Weights of a small transformer language model.
Size: 10 layers, MLP 704 SwiGLU, 12.2M parameters.
Architecture: rotary positions, no biases in attention or MLP, untied embeddings.
Each number is 50 + 10 x the weight over its row's rms, rounded and kept within 0 to 99. Layers, rows and columns count from 0. The size before them is the row's rms in percent of the matrix's.

# layer 3 MLP down (transposed), 704x256, rms 0.0747, rows 438-456, columns 0-127
101:36 55 57 61 54 54 52 53 49 39 68 54 36 42 44 50 45 27 63 62 49 37 36 52 53 65 43 48 24 41 51 57 39 55 64 31 62 52 43 39 58 57 48 44 38 48 59 60 46 70 36 51 58 58 30 42 66 51 51 66 39 61 44 71 44 51 37 61 63 43 75 33 53 37 46 60 60 41 46 32 48 72 61 38 47 48 48 43 45 37 64 42 58 64 64 56 33 42 41 34 41 55 32 48 35 48 56 50 36 53 50 53 51 52 57 47 48 47 50 57 45 43 62 57 49 66 57 52
104:64 51 50 57 33 68 48 51 58 44 41 43 33 62 58 58 52 58 65 40 38 43 59 70 54 54 44 55 23 51 45 37 54 44 37 44 46 41 51 57 43 27 44 45 41 32 57 58 75 35 53 55 52 58 66 48 50 46 48 45 55 33 55 42 61 48 52 64 36 61 53 58 57 48 45 40 57 63 66 63 53 33 57 63 52 63 52 48 66 58 52 50 64 67 53 32 48 57 55 48 41 46 43 39 56 38 48 69 54 55 31 28 64 47 52 68 51 57 32 53 53 54 52 49 52 27 51 49
107:47 65 56 49 37 53 31 60 51 53 46 39 44 62 46 61 48 51 48 43 64 40 53 54 29 61 42 57 45 58 63 64 49 54 25 51 48 52 34 51 67 60 47 79 54 57 47 42 52 56 35 32 62 44 70 66 40 52 53 52 47 63 33 58 49 46 44 60 42 52 62 57 46 44 70 47 33 43 59 41 53 36 36 62 40 65 58 37 53 64 64 57 55 46 46 56 36 50 60 44 39 56 51 56 54 51 61 65 49 47 55 45 43 53 48 37 43 57 51 63 52 61 42 56 36 57 44 62
099:61 49 42 42 49 55 41 44 46 61 49 54 51 37 36 55 53 53 63 69 30 45 66 65 51 43 62 52 45 75 42 50 46 57 53 40 48 52 37 38 46 66 33 44 46 50 55 54 60 43 39 73 51 46 38 55 60 71 39 48 53 43 49 49 40 53 61 47 60 33 55 61 42 51 56 38 49 58 30 47 69 57 55 65 42 49 33 47 75 43 52 61 57 45 62 72 53 58 48 41 46 49 45 55 44 54 66 42 39 48 48 45 49 52 44 53 58 65 35 52 41 54 49 50 66 36 41 47
102:57 54 42 67 55 65 43 35 56 30 58 62 50 42 43 50 57 40 48 45 50 53 54 55 74 45 47 41 40 65 53 56 51 48 42 38 43 60 41 50 55 74 40 47 47 56 61 43 44 78 54 56 37 48 53 52 61 52 42 46 59 56 29 49 53 45 31 45 55 49 66 33 57 57 60 32 57 57 64 44 54 68 51 56 55 56 52 46 63 50 64 54 42 57 55 58 42 51 51 62 65 68 26 46 53 58 57 57 51 47 53 53 47 55 48 55 42 51 37 24 49 43 44 55 54 40 32 46
102:67 73 34 60 52 55 41 52 42 57 58 56 52 35 44 49 63 73 44 40 48 61 52 47 52 47 51 63 50 50 38 43 50 57 51 56 68 55 55 54 63 46 45 48 49 60 62 49 47 39 47 57 30 62 58 39 63 40 62 49 57 50 47 48 55 53 38 58 41 41 64 52 60 43 41 41 58 35 54 61 52 59 51 51 52 62 55 53 38 40 39 51 33 48 31 45 51 60 60 56 49 64 43 52 56 43 54 31 55 61 37 43 52 53 68 53 49 57 34 42 32 53 55 36 47 39 48 52
099:40 40 36 60 65 63 50 64 36 49 45 45 48 56 49 50 37 70 52 31 44 54 56 53 57 48 47 39 59 33 56 50 40 40 54 67 58 44 53 43 41 49 46 64 47 47 46 52 55 51 51 56 63 55 42 48 27 24 47 47 42 61 57 44 62 63 50 62 47 16 42 55 48 50 48 64 48 53 50 50 49 50 56 49 47 54 49 57 67 39 48 51 49 55 54 54 50 39 57 50 58 55 49 40 68 43 52 55 39 41 41 34 51 45 55 41 50 74 58 67 48 51 56 49 51 45 46 53
106:62 57 33 52 53 38 33 76 47 60 59 48 65 28 49 29 63 53 57 63 46 48 36 45 59 46 50 36 64 48 58 46 68 61 61 65 28 62 38 55 55 40 54 53 57 51 63 43 43 43 60 33 41 26 37 44 35 58 57 45 59 48 47 60 55 50 53 61 47 46 71 43 42 49 53 60 57 48 54 37 50 40 54 56 59 61 68 46 49 65 48 42 62 46 45 43 45 48 46 46 39 39 64 60 55 48 25 60 46 39 51 55 28 54 42 38 44 68 61 58 42 45 67 44 40 53 57 55
103:42 59 52 62 49 33 45 39 57 40 57 47 48 49 44 41 47 59 38 42 39 51 58 43 50 57 58 50 54 26 64 58 46 71 56 44 51 56 59 57 48 48 27 51 48 54 47 46 58 28 65 48 31 38 51 46 38 40 43 71 41 46 48 54 56 52 56 48 46 58 43 51 51 76 58 44 56 33 32 71 45 45 40 55 47 58 70 38 30 37 50 34 59 52 48 47 57 30 57 45 52 46 63 52 53 58 41 56 67 37 57 50 43 47 47 44 43 61 40 57 42 53 49 24 52 46 61 40
096:41 78 40 51 60 69 40 39 33 31 80 40 44 48 50 53 47 37 56 53 54 41 32 53 42 39 52 65 56 39 37 51 42 46 42 57 57 50 48 31 66 55 77 36 61 51 52 38 45 35 38 42 32 49 49 30 35 48 62 52 47 62 39 42 47 45 54 57 51 44 56 64 35 44 53 51 45 45 51 65 45 30 58 46 58 55 42 49 29 48 54 64 39 52 54 47 50 24 34 53 37 49 61 61 54 41 50 58 35 58 52 43 53 43 48 39 38 20 57 59 50 47 40 33 44 48 55 56
098:61 40 47 49 32 57 29 63 45 45 53 38 45 35 43 51 52 37 47 42 55 53 33 69 67 48 53 50 35 65 42 61 61 39 53 61 43 47 35 62 50 40 68 46 40 26 37 60 60 47 45 60 52 58 46 62 38 54 57 50 47 51 59 56 38 61 49 60 53 62 46 62 40 71 48 41 51 53 55 39 41 47 36 67 47 55 38 62 52 60 54 72 56 35 53 39 57 37 53 35 45 34 43 40 70 46 50 40 47 59 74 59 52 67 50 44 60 70 32 58 35 53 73 60 49 57 33 50
109:32 63 64 51 71 63 41 36 38 53 51 39 71 49 40 43 36 37 53 59 42 48 57 42 40 56 35 45 36 47 52 68 47 49 44 50 29 52 49 54 37 67 66 61 63 69 45 49 30 64 41 49 43 59 60 35 50 46 59 38 61 44 52 44 62 61 46 55 59 42 54 48 59 47 57 44 38 31 45 72 47 47 58 54 42 49 48 37 27 35 47 44 53 43 52 45 51 39 27 55 62 51 71 28 64 53 44 41 31 53 50 26 64 52 48 41 56 57 42 37 50 51 45 59 47 53 27 55
102:53 39 61 62 63 58 71 54 14 51 41 48 74 25 56 49 56 45 59 59 55 39 35 49 60 56 37 52 41 65 43 50 59 60 62 59 49 53 61 38 53 49 24 57 61 41 38 55 50 54 56 49 57 63 57 54 51 54 69 63 54 63 48 46 55 47 55 56 56 42 59 38 56 65 38 37 49 48 49 58 41 54 40 47 53 58 49 48 42 63 33 39 61 56 43 47 45 35 48 53 41 37 57 47 40 44 57 54 53 49 45 55 41 41 45 56 61 34 53 26 61 41 53 54 35 44 58 36
107:45 63 51 64 53 42 63 51 55 62 43 50 44 40 55 59 52 52 63 46 43 39 56 50 42 54 59 64 56 75 73 38 59 51 45 38 58 30 63 50 56 61 33 48 62 49 47 65 29 37 46 52 46 62 47 52 74 38 47 54 49 46 43 53 40 59 32 50 52 60 41 48 60 56 53 54 43 60 43 43 54 50 49 47 34 50 49 40 42 70 44 54 49 53 64 63 60 45 41 39 57 63 51 40 51 52 58 51 38 52 70 54 37 59 60 75 53 55 60 45 51 58 44 56 57 50 45 52
100:66 53 52 52 55 62 56 46 58 44 67 60 44 42 38 38 47 66 53 52 38 56 43 47 59 51 50 58 61 49 37 33 36 58 29 54 59 56 29 72 31 60 48 56 40 39 47 44 63 52 63 69 48 39 60 48 42 42 55 29 47 60 34 43 62 58 52 50 50 41 58 54 37 54 61 34 52 47 64 54 39 61 40 58 67 58 44 50 75 55 51 63 51 59 57 55 50 45 55 55 49 65 41 64 51 55 60 41 47 50 41 48 54 43 85 74 41 53 47 52 52 54 39 39 42 48 58 64
097:47 62 51 54 44 42 57 50 33 63 37 61 48 45 44 59 62 42 40 66 46 40 48 42 49 54 24 46 44 45 51 40 48 37 49 51 70 49 62 41 30 46 57 48 65 63 50 54 37 48 37 62 50 62 42 38 52 47 43 65 57 50 42 57 52 49 45 69 44 46 71 48 41 55 74 58 42 47 36 48 46 41 57 47 43 45 50 57 18 65 60 52 51 62 66 34 54 36 50 61 63 41 49 42 53 38 50 55 53 51 52 58 49 43 63 47 52 54 49 48 45 54 55 59 39 40 42 45
103:49 41 39 43 38 41 30 60 56 43 29 47 53 51 50 51 42 68 51 50 25 52 43 52 49 53 50 59 57 43 47 63 49 40 43 56 40 50 46 24 48 46 35 38 43 44 50 60 59 50 52 42 38 25 54 39 64 45 43 57 58 61 64 43 37 65 57 48 44 49 62 48 57 54 38 49 49 41 52 62 59 60 39 50 51 40 56 69 59 55 45 48 70 49 46 59 46 56 64 48 52 58 62 25 68 45 60 43 58 50 54 48 39 59 57 39 47 43 74 44 55 48 45 36 42 51 41 56
105:65 55 43 70 38 49 52 69 43 51 58 39 56 52 61 47 48 57 44 50 45 64 53 52 41 44 43 47 33 28 39 53 42 60 50 42 46 52 43 59 62 50 35 56 42 39 62 55 44 51 56 46 46 68 63 50 41 59 53 50 40 56 59 48 40 44 45 58 39 69 46 38 54 55 30 38 64 37 40 61 62 29 53 34 52 52 39 51 65 68 39 59 59 44 35 36 70 54 45 63 56 52 33 55 45 63 49 58 59 39 63 46 52 27 54 57 53 56 39 47 49 48 49 53 40 74 46 64
103:59 63 52 54 56 47 63 44 40 45 55 50 45 55 59 68 27 42 31 48 29 54 48 50 45 53 38 53 68 55 36 42 46 51 55 35 50 33 40 55 52 44 58 51 47 35 64 51 46 40 60 34 48 48 54 43 31 48 45 56 49 60 48 52 55 56 69 41 30 67 30 71 41 50 44 51 54 55 49 54 54 57 48 58 54 39 60 50 25 54 58 50 54 49 41 31 51 50 47 28 42 56 62 60 64 40 24 43 46 61 59 46 64 36 52 59 52 41 50 44 51 37 42 56 50 55 41 42
# layer 3 MLP gate, 704x256, rms 0.0894, rows 439-456, columns 0-127
100:50 49 54 38 54 73 51 47 48 49 42 38 39 52 60 58 49 78 48 52 47 45 53 72 45 56 50 47 50 48 60 45 53 50 49 49 56 44 30 62 59 41 41 53 49 53 40 53 67 30 67 49 60 52 53 46 61 51 49 38 39 20 60 57 56 56 29 60 65 70 50 65 53 52 47 37 53 56 43 62 37 57 46 39 34 48 61 59 73 56 51 50 72 53 41 49 38 56 53 48 55 60 52 58 55 38 35 51 55 33 39 45 72 43 61 62 64 57 58 48 58 42 40 48 53 43 48 48
097:52 64 43 62 32 46 34 46 47 60 53 42 48 56 34 65 51 59 45 50 61 44 40 51 50 58 56 48 66 61 46 41 46 49 49 51 57 52 55 34 48 52 41 63 18 57 43 59 45 41 49 56 43 52 38 49 47 58 51 54 27 63 59 57 30 50 57 44 47 51 50 48 42 53 52 46 45 43 43 56 52 52 47 45 43 54 47 46 62 43 59 49 36 58 37 59 52 31 41 52 47 49 51 39 48 45 71 37 49 64 58 50 40 53 54 50 55 49 41 49 44 56 47 48 46 36 49 69
098:37 63 43 53 45 63 50 51 66 44 59 46 52 43 57 48 50 51 49 48 48 57 60 42 36 34 62 56 33 61 47 60 58 53 45 45 54 47 50 38 46 59 50 46 54 39 69 37 62 50 62 67 57 38 47 49 55 42 47 60 48 66 59 47 40 60 53 40 51 39 50 62 46 53 52 41 42 47 39 56 63 71 47 33 48 65 36 41 57 32 52 42 45 42 78 45 54 57 53 51 54 43 35 58 52 44 56 61 45 34 55 51 63 66 56 50 56 61 35 42 55 52 53 48 50 60 53 62
101:57 56 33 36 31 63 55 43 45 52 47 40 48 47 42 61 59 45 47 41 51 55 48 40 58 56 49 60 40 39 45 56 55 66 44 55 53 56 56 52 49 53 44 67 60 41 37 41 43 38 68 38 42 53 47 30 65 49 51 66 49 63 64 71 57 55 52 58 60 50 46 50 61 40 62 39 53 66 70 72 47 64 65 48 54 41 58 58 46 61 52 53 51 41 52 57 62 65 50 32 41 50 44 52 45 70 37 44 67 50 43 57 52 54 69 56 49 63 64 44 52 51 33 42 53 61 34 46
103:42 66 49 68 65 51 54 41 58 60 39 61 44 38 50 62 48 58 58 63 46 46 58 31 51 45 50 41 53 67 48 53 32 49 50 38 53 47 77 41 55 62 46 65 37 44 57 40 30 34 50 62 43 67 52 44 56 69 72 38 47 43 42 47 43 40 53 65 55 50 53 42 60 70 45 58 52 56 42 58 58 65 65 46 58 55 58 42 45 33 50 44 53 56 52 62 34 52 39 45 57 72 63 40 47 46 58 55 46 32 38 40 48 42 47 36 51 56 51 53 63 46 52 56 50 57 53 49
121:50 49 56 41 64 46 57 41 38 49 50 39 38 42 27 49 66 40 52 49 45 66 50 59 60 64 62 53 52 58 48 40 54 43 44 67 48 55 25 82 41 41 51 46 42 54 54 58 27 45 43 35 36 34 37 55 50 49 62 64 47 50 57 54 43 45 42 44 50 59 61 51 49 47 37 49 34 56 52 49 48 46 44 38 54 38 41 47 35 45 51 53 39 59 49 42 46 67 47 31 38 42 49 49 57 54 35 48 37 62 47 45 51 40 51 54 61 47 45 56 23 55 32 45 44 45 63 52
098:35 47 43 54 50 61 58 34 51 51 57 09 58 49 54 63 62 43 28 44 41 53 61 57 65 51 66 54 56 52 40 49 46 41 49 46 50 52 52 34 64 35 65 27 64 57 52 45 52 60 40 54 50 37 36 59 42 28 59 58 54 52 67 66 42 55 41 50 54 53 37 43 50 43 47 56 43 44 62 56 45 53 58 45 50 46 49 56 51 51 39 56 53 65 51 52 57 64 50 63 62 47 55 53 39 41 60 60 32 66 32 44 35 45 49 34 41 38 44 39 44 53 37 53 45 44 64 58
098:35 49 40 51 52 47 41 42 33 66 52 46 42 49 46 62 52 41 50 58 60 53 60 51 56 56 42 43 60 42 39 50 52 55 61 46 43 58 48 49 44 51 51 43 47 39 48 55 39 61 37 35 33 59 37 60 47 58 44 45 48 52 65 50 40 52 45 59 65 45 47 68 44 56 27 48 41 69 46 42 51 58 36 54 38 46 31 64 51 60 63 72 46 44 42 62 37 53 48 72 34 36 48 44 39 51 69 57 53 45 60 49 48 40 42 41 44 51 35 52 40 49 50 59 54 54 60 65
103:49 51 54 45 43 36 29 46 60 40 56 51 56 39 60 47 40 40 44 44 63 59 39 46 38 56 47 52 46 61 43 47 61 53 46 54 35 41 48 65 39 42 41 54 29 44 52 67 58 46 59 52 62 57 51 47 54 63 52 58 48 55 54 69 53 53 57 72 57 39 63 54 45 57 31 43 66 47 48 50 47 46 59 48 65 59 39 43 50 60 62 58 76 42 47 54 46 62 53 46 52 56 39 56 69 49 36 53 53 60 47 38 61 70 51 21 50 80 50 42 64 40 61 40 31 52 69 36
102:46 44 43 37 48 50 63 58 62 50 47 52 62 39 64 69 67 58 40 62 46 51 50 44 57 44 66 66 57 38 55 43 64 49 55 53 64 52 66 54 52 43 58 48 47 48 59 41 43 32 55 46 47 51 44 46 48 47 29 52 47 46 63 53 54 57 58 62 70 37 68 54 67 30 44 58 67 51 68 59 57 37 60 52 55 66 48 56 61 39 40 59 49 46 46 49 54 47 42 63 41 48 38 41 48 49 51 63 50 57 50 31 50 35 61 42 35 57 61 46 52 57 51 56 68 36 61 58
099:59 39 46 53 35 71 42 47 54 55 48 52 46 34 55 42 42 53 62 56 57 76 57 66 44 44 59 47 47 32 51 68 53 65 55 63 39 56 57 45 57 66 65 50 57 56 45 54 51 49 62 51 24 49 53 54 37 55 48 51 56 40 27 50 52 54 46 38 43 61 44 65 51 58 50 36 66 55 47 65 56 42 57 46 56 33 60 45 43 33 42 70 49 58 46 55 33 55 42 39 71 58 40 45 67 59 39 45 37 46 53 31 59 40 51 47 53 51 34 51 58 48 61 47 41 61 43 67
099:58 58 40 43 55 52 49 50 39 45 49 59 14 36 48 61 51 49 56 50 49 43 37 47 36 34 58 38 40 48 37 54 50 21 32 43 57 40 41 61 68 45 68 59 50 52 47 49 36 46 42 33 64 47 44 41 39 68 48 46 66 47 37 40 50 51 51 57 34 54 45 48 57 58 62 54 60 40 52 66 49 63 56 58 37 52 43 52 50 47 72 59 42 39 53 36 44 63 55 44 36 56 46 48 51 60 55 56 26 49 52 31 64 35 42 41 53 49 57 57 48 47 43 58 65 43 60 63
106:43 52 38 52 49 51 62 62 50 46 55 51 49 48 39 35 73 50 55 55 47 59 56 44 54 43 45 42 58 33 40 48 38 38 52 66 50 54 33 56 63 29 41 55 44 70 41 40 60 64 34 54 57 36 53 52 69 33 47 57 36 61 43 60 41 46 61 49 63 45 51 52 44 57 59 69 55 36 61 57 55 36 52 45 52 55 43 44 57 53 51 41 44 51 49 45 57 50 55 62 33 43 39 61 44 45 44 33 59 59 40 49 63 50 58 29 36 42 56 58 57 33 51 61 38 66 44 41
098:39 48 47 34 48 57 40 53 78 43 49 65 66 45 53 51 65 37 33 51 60 39 47 41 51 64 54 36 43 48 51 45 64 40 60 59 63 62 56 68 55 46 44 54 64 40 53 62 52 48 50 45 33 46 48 54 54 65 51 43 66 45 68 53 53 46 35 41 58 33 46 62 58 44 59 52 48 48 43 38 49 39 60 58 50 44 62 53 32 35 41 55 35 45 74 52 49 66 53 51 59 46 65 46 51 50 44 59 74 62 55 63 41 49 38 49 43 50 36 61 56 67 55 46 72 48 37 46
103:49 49 51 48 36 65 56 50 35 41 66 42 52 49 49 45 58 66 39 50 57 61 20 63 42 57 62 46 58 58 52 46 42 57 31 36 33 58 58 56 46 62 42 30 25 59 62 44 55 53 46 41 48 52 47 66 34 64 47 36 41 55 48 30 48 47 52 54 40 47 42 57 44 41 44 55 60 43 45 41 46 28 60 57 32 50 42 48 45 58 45 59 50 35 42 47 48 39 46 57 58 49 57 56 54 62 48 56 59 58 59 31 57 65 45 56 50 58 40 28 38 49 32 43 63 45 51 47
097:64 56 33 42 38 54 50 48 62 55 64 54 45 46 54 35 44 49 46 66 52 58 52 51 50 63 57 34 49 47 44 62 57 58 52 40 60 40 31 64 54 71 48 61 37 64 25 52 74 61 49 51 67 42 51 39 32 46 40 39 39 42 64 61 52 68 65 50 37 60 42 56 50 50 55 37 53 59 44 43 54 45 39 43 30 59 48 44 41 55 47 39 63 52 41 45 47 44 50 41 58 46 56 60 40 56 32 43 36 44 36 47 41 58 53 49 50 52 33 47 38 51 48 62 68 50 62 42
099:58 45 50 53 38 29 53 61 53 48 55 61 48 66 63 63 66 59 63 40 33 42 31 68 57 41 68 49 60 53 58 63 44 48 59 65 54 36 46 48 47 32 45 67 50 49 57 52 68 56 28 48 70 45 54 45 44 54 66 38 45 51 57 54 41 49 39 42 40 55 42 56 43 62 42 48 56 48 34 60 58 57 47 59 51 56 47 58 60 64 59 48 60 37 64 75 51 46 55 40 62 59 62 43 52 57 72 51 58 56 63 43 44 56 51 44 51 60 65 56 34 41 50 47 42 51 55 60
099:33 46 54 57 58 57 55 45 50 54 45 58 42 37 59 36 32 53 42 58 29 49 56 53 50 59 29 51 76 54 42 43 63 54 42 32 56 55 65 59 55 37 63 52 38 49 40 57 32 61 60 41 55 50 57 38 40 60 55 57 58 36 61 57 50 69 52 64 40 33 58 55 68 50 51 52 61 62 65 51 52 39 72 43 63 36 46 53 37 60 52 59 60 37 44 53 34 42 41 31 33 42 45 35 38 42 71 48 58 58 49 40 57 61 60 48 41 45 48 15 52 36 63 55 52 38 44 47
# layer 3 MLP up, 704x256, rms 0.0885, rows 439-456, columns 0-127
100:38 58 37 56 58 41 61 48 51 52 37 56 36 52 65 42 53 65 55 41 74 49 45 57 41 61 58 42 44 38 58 56 56 41 58 56 52 62 37 67 59 63 42 36 43 58 63 51 52 46 51 48 63 53 55 46 54 36 69 66 33 54 42 49 42 48 52 26 50 49 57 64 32 49 46 74 43 50 57 53 37 59 61 38 43 56 48 53 66 61 48 61 58 45 42 46 61 70 35 48 48 12 55 64 47 65 21 71 40 34 54 52 48 56 58 47 60 35 56 47 58 39 59 51 49 59 31 58
098:48 59 53 38 26 50 41 50 39 49 33 59 56 58 45 65 32 56 38 45 59 42 49 60 57 32 35 26 71 47 47 42 59 47 47 65 49 42 45 53 32 41 81 56 57 58 50 39 46 45 74 51 45 31 57 28 52 57 48 36 56 30 52 55 45 52 53 58 58 31 60 61 35 62 36 37 55 50 37 49 49 45 50 62 54 44 48 54 67 39 52 55 50 69 44 34 55 52 44 49 57 34 53 58 61 32 55 60 42 58 54 46 22 33 62 55 58 49 50 33 52 49 60 60 47 44 53 40
104:61 40 61 60 39 50 52 55 46 52 51 41 41 47 47 66 43 23 54 60 43 44 59 31 56 76 44 50 52 47 68 47 35 52 54 58 43 43 59 38 74 43 62 31 52 58 42 53 23 69 44 48 50 64 40 64 47 46 44 52 41 33 38 55 37 23 69 43 59 48 40 37 55 56 39 49 47 35 39 56 47 42 42 58 58 46 26 57 58 32 26 54 40 50 38 43 53 36 41 60 47 50 46 44 61 58 48 45 59 55 49 51 54 44 54 33 48 41 47 49 55 67 37 57 57 45 55 62
098:54 53 49 59 62 62 53 38 44 56 59 60 49 46 50 46 61 28 67 56 69 51 61 48 33 40 43 49 44 62 44 58 44 60 58 62 53 46 45 46 40 47 44 56 49 59 66 41 57 72 41 60 47 46 30 55 56 53 48 45 54 51 55 52 46 32 37 59 55 60 53 33 65 48 49 39 51 58 49 51 55 57 58 58 46 51 23 52 46 48 57 49 43 58 51 62 40 45 42 66 40 51 42 58 47 54 53 49 57 32 65 72 67 42 33 48 55 52 44 32 46 31 45 49 38 37 57 68
106:49 48 48 38 47 54 71 52 54 45 59 23 46 39 44 71 33 51 58 45 47 39 49 37 53 52 67 48 38 53 66 40 47 40 51 51 55 63 48 61 58 48 41 64 53 54 42 55 59 51 58 63 53 65 62 38 51 49 53 62 45 57 41 47 62 29 34 44 59 37 37 53 60 47 63 63 48 65 70 46 49 49 63 45 45 52 56 47 49 44 47 51 46 40 49 45 53 52 47 36 51 66 81 39 43 67 42 63 54 57 52 47 65 51 48 60 55 35 62 61 45 60 33 57 53 50 48 63
113:44 43 38 53 36 48 53 52 57 57 56 58 48 70 44 47 38 54 35 60 49 63 41 48 41 39 40 47 43 40 68 51 51 37 47 23 43 50 59 54 64 55 49 61 59 43 49 26 53 49 54 54 47 57 46 56 43 47 36 37 54 51 58 51 54 48 63 64 61 58 46 43 47 43 50 47 48 52 57 51 48 59 55 71 46 51 60 52 55 72 49 49 57 47 66 63 37 27 34 58 63 45 31 60 45 42 54 45 51 52 56 57 57 55 55 55 36 55 59 48 58 51 48 64 61 62 41 82
113:50 44 43 63 55 38 41 55 66 58 44 39 53 36 48 37 77 51 51 58 53 51 45 52 53 51 56 40 44 53 52 40 60 54 50 50 49 55 48 66 46 43 50 48 44 49 73 29 50 29 64 53 49 34 46 47 32 35 61 57 59 45 39 69 51 58 39 47 41 43 55 45 54 50 43 62 50 47 47 45 46 57 53 54 53 66 51 47 55 65 35 58 56 43 59 39 59 65 36 55 56 42 64 57 52 44 27 50 52 57 58 50 49 50 57 42 33 49 58 56 37 51 63 38 54 46 48 55
093:35 50 46 55 47 47 43 30 37 45 60 36 39 45 51 45 35 50 64 53 51 47 50 39 49 54 50 34 59 47 43 37 49 52 51 52 40 38 51 37 53 51 54 62 37 41 51 57 51 61 32 52 16 73 37 57 56 68 37 54 53 49 62 58 26 38 56 61 54 32 35 56 43 48 38 36 44 48 24 53 53 50 49 44 36 50 65 54 62 69 43 41 54 39 41 60 34 46 53 55 46 43 58 59 38 52 50 50 63 55 58 57 46 46 36 44 54 46 41 48 39 43 62 45 49 30 70 52
102:42 30 43 52 58 63 35 40 30 52 57 39 51 57 48 40 46 35 46 61 64 40 51 48 60 60 43 50 38 46 65 60 35 45 51 56 47 56 54 52 52 42 49 50 58 32 66 61 50 42 49 53 53 72 60 40 47 33 60 43 40 45 46 64 63 54 44 64 24 34 75 52 40 59 56 49 57 45 57 47 70 44 47 50 51 54 54 47 52 52 54 58 59 48 74 50 39 44 36 53 43 34 40 55 41 61 49 53 49 47 54 39 44 47 40 44 61 56 49 46 42 67 44 35 45 53 30 62
097:70 55 39 62 45 56 60 58 47 57 59 46 41 50 30 50 45 52 55 54 55 66 53 46 64 33 43 66 44 59 33 58 51 55 35 45 59 38 29 46 55 44 53 47 33 54 20 58 48 63 52 31 60 55 50 51 41 63 55 42 73 40 46 38 35 55 48 59 47 37 35 48 36 52 27 48 58 59 36 39 50 60 31 50 54 50 30 70 43 49 59 60 59 37 45 47 47 42 53 43 40 40 54 50 41 45 39 30 66 39 42 65 51 68 44 35 59 66 51 34 49 38 51 37 42 47 33 47
102:40 41 62 58 51 66 55 66 44 53 62 57 46 45 38 39 40 63 54 64 56 46 60 61 49 53 43 53 46 40 44 41 47 66 52 51 49 44 48 60 51 55 92 57 60 61 51 54 62 62 63 57 42 59 43 58 36 66 43 52 54 59 51 47 59 35 64 43 49 55 45 68 47 56 63 31 59 72 52 54 60 72 62 53 33 29 61 33 42 45 44 58 40 55 44 60 40 43 30 54 53 69 57 43 67 45 51 61 42 48 73 38 40 33 51 64 57 42 41 50 51 48 42 45 51 41 53 30
095:59 50 51 45 42 45 55 52 41 40 52 59 48 48 52 62 51 42 55 54 45 53 47 45 56 46 45 47 65 56 50 49 40 43 39 41 54 46 38 48 43 48 53 51 56 40 35 51 41 64 40 55 75 43 60 20 61 46 56 42 57 58 53 59 64 57 46 43 54 34 50 37 65 54 54 48 41 45 36 42 50 61 51 33 37 56 36 71 53 47 43 59 35 53 41 41 58 31 50 66 38 42 75 39 61 43 72 68 52 54 37 43 33 35 50 45 53 31 55 48 52 54 59 66 56 53 63 57
101:46 53 58 62 45 43 44 41 37 54 38 46 59 30 49 44 42 50 58 47 51 56 53 48 37 36 45 55 41 67 39 77 55 61 38 46 38 38 69 39 48 52 56 56 42 38 70 45 28 29 63 35 57 57 62 72 42 54 48 40 68 47 53 44 54 42 39 58 43 53 54 39 55 51 53 34 72 46 47 23 58 51 49 41 45 39 28 59 39 52 52 56 78 49 46 49 67 52 59 45 52 58 53 46 53 49 58 51 55 42 65 51 52 40 40 57 57 66 45 47 40 54 66 44 50 51 50 43
094:54 43 53 39 66 52 48 59 36 62 46 47 47 71 48 59 47 31 48 45 32 56 50 47 59 33 59 46 52 44 55 51 46 41 42 42 53 45 60 39 36 60 47 30 41 56 37 45 54 63 56 38 60 51 43 37 36 39 44 58 39 53 53 58 42 60 51 44 42 63 67 37 52 54 49 38 36 54 64 68 60 48 49 51 42 37 39 37 55 37 38 56 50 53 51 33 29 45 66 36 40 47 32 38 46 31 67 53 41 38 68 47 55 28 61 61 45 53 57 42 39 38 30 66 48 55 60 67
096:29 52 58 53 47 46 62 39 53 51 52 54 46 63 60 57 50 42 66 46 52 61 67 52 63 51 42 23 64 40 71 43 33 54 41 41 52 54 53 51 39 51 51 59 52 63 73 57 61 58 49 37 34 39 63 58 49 67 57 33 50 45 53 41 42 53 37 62 41 64 48 47 51 37 56 55 58 50 32 46 73 49 42 65 39 41 61 28 28 54 52 62 34 39 51 57 54 44 58 53 62 54 41 43 43 66 49 50 58 33 57 44 54 57 50 57 45 52 37 51 72 43 46 58 44 36 61 55
098:47 51 40 47 54 56 44 68 53 57 43 37 66 52 51 47 45 53 45 75 38 56 46 60 45 66 48 54 44 53 41 87 48 40 41 48 48 52 48 50 52 49 55 37 51 49 43 56 62 49 41 43 54 46 50 46 39 24 45 71 57 46 62 42 61 54 62 42 43 57 49 51 66 68 50 28 64 50 43 41 73 68 45 52 25 38 35 63 48 66 54 58 61 58 41 63 56 54 58 48 46 60 43 54 50 46 51 58 56 53 56 53 42 57 45 46 51 53 51 48 47 53 45 33 51 56 53 54
103:48 37 51 57 55 43 44 55 31 43 56 45 54 34 46 41 42 57 49 56 47 56 60 44 48 58 50 42 52 38 54 43 58 58 38 35 34 42 66 46 35 69 32 57 55 43 40 41 36 37 55 66 51 36 44 46 54 59 50 57 52 52 58 46 54 38 42 63 27 50 54 55 70 49 35 56 58 56 48 63 48 35 51 48 61 36 23 53 56 39 39 44 52 53 36 41 56 51 30 52 46 47 48 35 56 50 39 61 33 46 56 49 47 28 55 48 25 39 39 67 57 44 61 44 60 66 29 50
099:43 65 50 69 36 66 63 48 46 27 50 57 59 69 46 47 52 59 43 56 47 51 52 56 26 54 32 45 53 55 26 56 59 56 58 37 61 50 49 43 55 47 45 46 37 37 38 51 43 54 55 38 57 65 50 37 54 55 59 65 71 38 49 57 41 58 41 46 39 46 34 40 47 62 46 61 47 35 53 57 50 50 28 58 46 48 42 50 56 47 51 45 62 23 51 44 55 52 63 34 41 44 58 52 71 34 40 43 47 52 57 51 66 65 64 34 44 64 62 43 57 46 57 46 57 54 41 48